Part of a small language model's weights.
Architecture: RMSNorm after each block, no biases in attention or MLP, tied embeddings.
Each number is 500 + 50 x the weight over its row's rms, rounded and kept within 0 to 999. Layers, rows and columns count from 0. Numbers have three digits each. The size before them is the row's rms in percent of the matrix's.

# layer 3 MLP gate, 320x128, rms 0.24, rows 202-265, columns 64-95
096:424474466480497475409475485535529502516480445477545503511358494469534499463524508445496619556481
100:490469464505508448501451521537481564557512548607595539494569406450447608512494580499549490424554
092:488506583509540502548397597478507524510515465481585502488565503528560495501549477539484561498532
094:419558546540421525562443491530525420502484444472582498491471450572503384498522517545542508485487
099:446480577453444419477525601503447416487482373485451505572556472483421529464557441564517467499539
099:468506537474381485447540406514517461439518381418512512529524506558576482497474481450444452456499
103:525385500534500496513448442538446464568514467486441524502627530444544537479465468586594435537558
102:556469472444388433540504493469539591523519560528462447418508485500520498466603475585618378509495
098:542522529506495546488493519519403552493500583540498475456562536549441439432486504462552395415499
088:440461503523443510389397533486536540499490394442568570475470560575508483459535586562553495468455
097:469537478480512430510529539548437539476522563505561530446528526493533541489568516521343531556534
102:453537529555525563477505522526504534456526493405488459470430577485453512491608428443469553407470
098:491473556582540486361405496512491528487504460507495510538563431560456590393487583538557440543563
102:457518483480529432480413468521534467564495548479486483528521443517474550487583541496533471491555
085:567534496443529487517518478542513343602510552378431524497546534472549562477531461553444437520431
100:474536592474554491438492478402463463541459564468505499590490509548519500472481558483521541614491
102:504421564513436473429467536576558539456526462492481421503469523603615533485508523474522489495569
100:429486535508402493515482618506438510485425571501495569575482472455574591395447470422441452521534
096:384463542512491464535504580478517513491537483541568522456480510436528473550614520404504499511571
099:552619532514522570523460462508451439567497527531415491481533559506438519497538512518516533502493
097:497493531538537461484547516497529531590412529550542456508456507439470543524560521435544508523511
105:476513501478540515515434442570544543479497539497521479395602503454534538512393567489487561521519
101:515433501562438431468585467590527488500474581451518500499533579514486514509438462487517489531481
101:530406547492516425571487410467470532502511432519445534507491613436590585524466496535477495593509
105:501512482502530453494523462502482502455498436488559566482521633510528525483506490505636537463582
104:507357502509479446469522631497557472492520526520460472555448486544472520500509555455461548555449
097:552437463474546446496605543573588514433393536433441474497503475425476421451469601496585520524534
099:565422538540546485509379531537390519549548428517485482529493482478465379503489529427480451557553
088:418425504449503525515506451557541496536558411548515465590532479400530399438457520435518540464540
100:480487513477621526507445492545587536502485507536514501476441462494352459526577526601574485523543
099:456511450633526501552430502567442454476490446558468426495388484398530567521554417578489454467528
102:453442533418516461521473543487509492487540533459544491533503613482406490450377443535450534462512
099:567463549483479483499452468543524548403479512438453593536464477570484459485532502442496552488488
102:525463563472456486420497553465464449485513593511457551414456450392535385414500462536471578508426
099:462541559585509522614519577533411562560512490493554502484499555477394505520583546479488458490509
099:422486480504619442615509529455521427499514545485454529418444456505500576530582444496516465543500
098:486422566422535404512508511516505511483541486527430457544526477544561525495455577550543591509503
080:540456504456508526398529459443484516495546457448471460477635514450512520454437540510476494597432
102:507413485554452530494501517577493410543483426525488455434493566490424552506504515505347488510543
102:507532515452529458433475486441408600474421555529631543482529454488518564502499504474511566544564
095:496430531585415522455575544490566533489427512450517434612486544451439483618558479517487538484522
096:499505492443419433475566485538458480553451507561553442435574457481498527569529511626434546553475
100:466396498490556507544426425519531552522480595464636505436532529557459573546491429462564530481548
102:551485572560439455511413488546397512467430435458469579606461558482564475469505554531421568464548
091:447504489547408517536542444535474540431487438460525525451482548527512424464567503535492565492397
098:412509490600568489528465535434476454466532408418534582518385549458425630492460529511497445488551
101:454491466483497517497515534497507523529444512657531510480491522568460581498533489513467465529526
103:493474476518458542479584475558499455460481468432473504568418471544443443545428507479505517537546
093:463465550409534481533458503513573464506487444489468468482448498424448555545490517549418414501485
101:454499415533497473463469532564506621457500444440517590492512353499483630525542553425570556517531
111:514544426508447477483534445505460522539442469513535519615494555571388502538524380526504478491548
093:511492491500492469392541565561460595522497525466490448511523550480455515605499520588423450503451
093:465572629452517586464519501468445510487500452423477483515452559540390505405577543461446471442460
106:553541582476503598558510422619412482479484517464538494454505437400567479451472491542469588483612
107:394533462497518494458569496504516536471500535468507406436454528505455504581409456552540496378373
098:477509475569495526446481456500487531464454569526417532508506451509527470493521428556457393560487
100:456451558544499474397532557517387458484538444525557478554460433450547459428462534506507477424511
104:408483511517453520500546578486539587650517522524447523495554505456479473395415614519587532490527
098:491435494505520473489575502561516468467506486548448435477523382626489488496494466577513527428564
108:471535528504490600502510611532506426537531464453549482513531518470556477467465422474462496479525
097:580581518509501537544502486492512569393453469509581412480520552474526488521585404582506504491467
096:553484574481518539434429458520526489535445613480487467575466495620498518486539519490434522475462
098:464594507524529503549462526502489438486454393516556533452531515655458496521511507478542527471483
107:489384571458533578576627494607452511497543444535476511477474567473516423450503437513523489535503
# layer 3 MLP up, 320x128, rms 0.258, rows 202-265, columns 64-95
099:588505473494528390471494486525493443496512463461524448540495603482564457454545513507478513504531
107:602493461526521472418469535501414559523476529541461447562458441571438400574505540500463428465499
095:584431563521513522520537460583518498471491549473497505532431483499500390570444457604526436439500
102:467539460454477448461582555531544486397512489505469540534471462555431482588529475550508522534476
097:538483491563509456486441513477444592520516559532556457502426503553525583539499515424506601519525
100:433503523520406491539502528496505520529467538486457505469510540523493496563495541508460457661499
099:508472576454521471453414500531494423491512497534553485457628586499529425537475507515601512545454
102:468464496449505415395494491504531458482421476424472515403495496577397520493446505497475574560479
096:527568537507442487509434517484477478566497520450583450462463429474548474524521412520434412418490
092:522530439453509468528519525504532512498463457417467450454548592470569523596527467506528430476451
100:539560483415526566509557525456440497546487510434476505426587520494567435529527444505503507505553
100:530514413423493481486502507510447502515526484532553451446502591504500482527388466562542563524471
096:460472481508423454568383510504528510556597515436503437503521575449486483559353533416462577587523
090:545543489453454520546569507442472490468448510544452489397501477552483524534454477468470508504405
083:530479518457488397491569514475419496520531588496542518538426407484596433530550511459469468479564
100:517575517485528551509519564452513483452491550467411511479573525529410480480561505409623533423558
104:577469500462479386451544557490487517528403544502523496505538561484475525556593448559612465534441
109:460552506460479578511454471536573377516583537551531636451447507455422511504593531488479448512468
103:443378502552540521556363560473480465457475462527510528526517458506430545488539511537494510494512
089:497495527546464443467496448381503517543503416556481454460440562545582509521583484476533516595561
099:433573487600429526501464552562450516479534510587513517465419498498449474513503504448514563469552
096:482452493460509507515483546487638486458483531501494510434530532525498527535500555449555452500497
100:394454435493409569465557486519627486537472519469517481419487455436532553522540577378475606472484
101:464467457588498577513495577451588524510580521456487466541570469452516536499519438469435525542464
102:526491514458516509498533492469481495582461527465489439434619567421492511492567490494413515505479
101:537444456464525483472445547531560461388506478512632502558496561530485516594472614511507444637497
095:529387474453413521507510461373461456558473500506548576460477556452396523558573534507496515554587
101:552485429442494472444444501492437512489566433528413513538507436533518613538451519453452540573410
097:498553535591466517467530457575448556484508420461498447393522506544496576530568411546519496455490
096:487518552379453516537446512436551538555481459470536545501524425485540509462528382474428498457459
104:481544488585532470485634546515468533504466560467544543452575502532499590450480514467535451541556
090:505426485553534543409420504479470509614524495472564498507568505561358401549510445613539621507514
106:526471526561412536440472583542478523479469433505453526470512524528487401596419509451499547592503
097:464484496581493593585463401448623506437481436536460524556517581529445508474461494533403511564465
101:499469530516486520495469407453574607483493438399490532534395456562564517562497504478486572533457
101:591469490579474433495524524586569453442549484565506473496433465422460417440447515489559493539533
099:587573505542533446452562457568540542550519527507488480439499567525491423525483458496486515415501
077:482550431464456503571533518436471493404564552527476440517448490494535594567475535418489469508522
097:576427468455517578523513503545435447539590473491498562519471480431461520510580507480527452481571
104:593493584507463431535501479547514530477467501517582526480529497433606479462582531524438494458449
101:416420454480464510433517585422428460506494508500547548578477460515566483550483548497494523433432
100:543494438444499468443515502550642505505471404467533583434511621518520537434434453518529506511478
098:587499463431456470510424435588486562498509507540511531501463582527490517564539492507467477520474
107:513512544551510568520489506554386538442516405545427515554476516522546431390522527518475539424527
099:429464453529489543498576420532465439471476581544527431543442471489566554539511467451528582543493
095:576467516453469478417423467518416593510494573497494470425523545619482440483427537525561482612493
103:553514536498492519492469465521448499539489470498499491522435441501460506493501428461567566493528
107:491432536386495511525480416482491465521567510430452420474481444571469501512561504528515578506445
089:513449530526522524468430566590553486426475533459482467469541537575389501491397458573470558490526
111:478445511443518538578580514430472407510467530484475428538502481572431382494440587587578488534509
109:460512484585458545491519550504549568511544604554408548396563575470477484476450543544527395601604
092:450558433493502494366537526496508486500503489494468425567545533577570532537470545522401555513556
094:589367379528489426580478508478490464527436517510536500497447511473528475532539521476542531572450
107:562556470614516582468462416567547455496534458420574488539524547427530430416425411492394523512562
107:603597466564476495580489494510459407582537527558500492522550446455512607451494493424425452486581
098:507552554428547588543486480534482502414407451449528494604563572532516557492418470456497596569486
094:503478410495532511502522592516501396589567412460535528519531454494481462515409571526459495498483
105:545519488511437508478363519476583553490547542436516547537501455421470453484557528447515498518531
087:444431493467551570547514507540437537575422475570479499470515497394439410549497549480486460571491
103:549556464470511518440526504507409482483518448420540432441498551564524459472394554444436500644508
096:463405488437528456493515496446516542447393460498502518486475558460640419541516458526419460395541
097:516403539531534434533504486454314510560447422576495500569575511471429535506451528446528487409483
095:470547598455469479514487510499568490425513519512505504580486553604445494452419454505556620506475
102:444553575505495642519393495434474480510414414491521445552471510531510477533463413481581468410500
# layer 3 MLP down (transposed), 320x128, rms 0.0921, rows 202-265, columns 64-95
106:586529538496459514474446574502568447442561569469515536624574503597499507540513616469449449534459
106:468542570503400570503520492477385475495536465449551525566432543526367466445431449532397541538523
089:523413423501473566472430515533490410535556464419468564532463588546435557414429521506493568582506
098:487463522444423476588546427534560541436543519522580484537457470502468570483553480508542462588534
102:553477501588500573483497453515580506515466519442478584607470553490488485559527524341513532513502
102:501510571550497538500476509472446505503500439512480451500554466529488522481515410468453485529545
091:520600374533515429496502497497490519498536537478415477461461525454493381473440590517435561487445
100:479508535519547508548556571503511451622473442471539480415469490414445465441503492529478467498536
090:613536520483459501460559503352492460481487486496458554568512450468533576460371523589428524578410
091:478575538531501538422430523455433456557510451500447478556496475574460488511543419424539498478495
096:480425429581413500489468487524439566512500418490473513468464474432447539498549451467532617521435
098:567513491544484421545504447441551444522480451575437494444482515521452522452389456546525451502509
094:572501455516533414458457472476535516575406407636577494505492524522568592458415536400535539493553
093:476572471527387460463458439528475605527518359544534413478558538516475405492470477468532463486547
089:442463484518469516462511456473521488520517521480487463518540582441453614507550531488472425539468
108:555498429589497469547463485433483469406367504509475453614532512459534559428491534501542550525378
103:593417511570557532461519453514439503431573481529481504480482582495482523545455555470500480497469
102:520491514631506453517516450585380443591544582540506507499493605501498531592505513603533531423529
102:534513519452434521639458504513516508488543522510508536518446504530484554572534466466532495379437
100:461480511481539478515480516527618516443498472483489516483438458497474520587504528618507484506493
097:485513493519487398517510505443481432614499492517434438351548410487582495467487469474486519484486
095:489503612481495438509559452541550466494557406514528492476508514574459484498409471392494445463522
102:499482483578513481562386498508563555511581529468480384504452494420599540516359568529529434435498
104:560510411596499486492471547494444534512606516539525420452511512528473483447460460547449478463509
099:427540532535500547439464444414476529436537479436524511477480482537547480382424511559454494538514
100:501544476488521438592410577510566485509533567611556495395448528515518449516488478576533453562569
097:526520498490601501496470513533521473456555477526653547608482478551562544538496505553456499469494
101:477450522486507448523526507573493544537563498537481484459439513554490442413497477489487501495573
087:543534528536487483496515497403525506529494554520458422534463423446561557426480492520493451553542
101:561489471478458585468487457565533528529596507548477561508599439499562550461483530472506632495580
107:528549455477432506500533523463551575531494490439347491490529513446600525529468442426454499522520
102:444525553470482529519548601513524550484505461501487553510477492514524437451514547577484469528529
105:496509493560503549461449613537462544504502452501499493395412554508522391564510514437605518490557
091:597478483491475496545548508426559471479502523476459462451487621471550509516596587399582499459507
099:465478508540457449569442466592496553538494445422548488405396548485546408414470532508492490486568
107:520485490586502492585461548550478404480463426487534480495449467420520444521486551498476485424499
096:503554465545467511545457414575483415499447531504553456530550487446477507496561480422432455476495
093:474501535534574484505542425470460593430560467524491517532538495528507519468444427495472521548478
102:570495488514500419516508500609456455582501476580467502462433562444477484473524538486486483551514
095:453525436553538475433519506460468430431493592476616446412599497518539477465425535521580494414523
104:523535492367538484493531449593490567507488578407453525515514535457481448461550509449496485429532
097:457512478510436441502520510468498474553575404578472508576484527397543427412546541503502477466418
099:452475475507473452530504460482441559483429560530508484537545472419506510580546591520529480448558
096:430484492359603466520511406422534472465489454437451504509551441530558442563471583573487542426476
101:479492569456496627470505485554499490496502484488571539508530490498398423542555544402554469442497
102:506521442601523541484473481631477426501479505529498510519505448518534479501504578391516470436477
093:521484480525456520515530520507558500604457458454488491516611569552446458506548574527479497482582
104:532510549496585521555607442489477557502348495514488513489489435552486547552530491545485424504583
091:486528397526465487469513381473537532504500558573476464553548435494455404525476551475476531559499
102:457566510508513545433420663478455492453504582501495567556507496455520564507548481471636504599412
102:539524491555483499506457490564582533498519491461535554498586397472560514494449518467516491488553
093:472563474427568435553527550550460500427436534498452432548506520457489488534498528574496527544548
092:543495585461521508497418494543532518505593533464487511490494454506563499556526428403506581488443
101:534570518551566563420457505425541511539517399505554447440409420513424472487481508527508583517600
102:490490400525531519556527523504506522431493530534535533543488401452510575496453462458532511478527
096:528456525490470512546491575453496468478586461567609458486533487527576462454473563570546629423501
098:540552427443494570421479485425494447455481636486542600416541516554491453511486439476505498475466
101:561517547526561449471560510527408561486379529518583524405528497595581600549458469537521515518518
092:486479476495473547481393492473517462488470535473561490500549612346507400537532495473477391463481
097:523521423503508514392504470509541524459477589513542473496496368418398463519545516536533470465477
098:456611526485430435548481465544471422489605538588617553518587483567565466519592562464573508537493
100:529411550471508526532449545501556542534358514508510534394472517423462583530493468446582505499517
099:533468637592551539506555521565458555535508549514543550560571497457510563497503559469555628568483
103:467478493547510393521530494439446430525490514471456515472513549558478498495486376489564437516538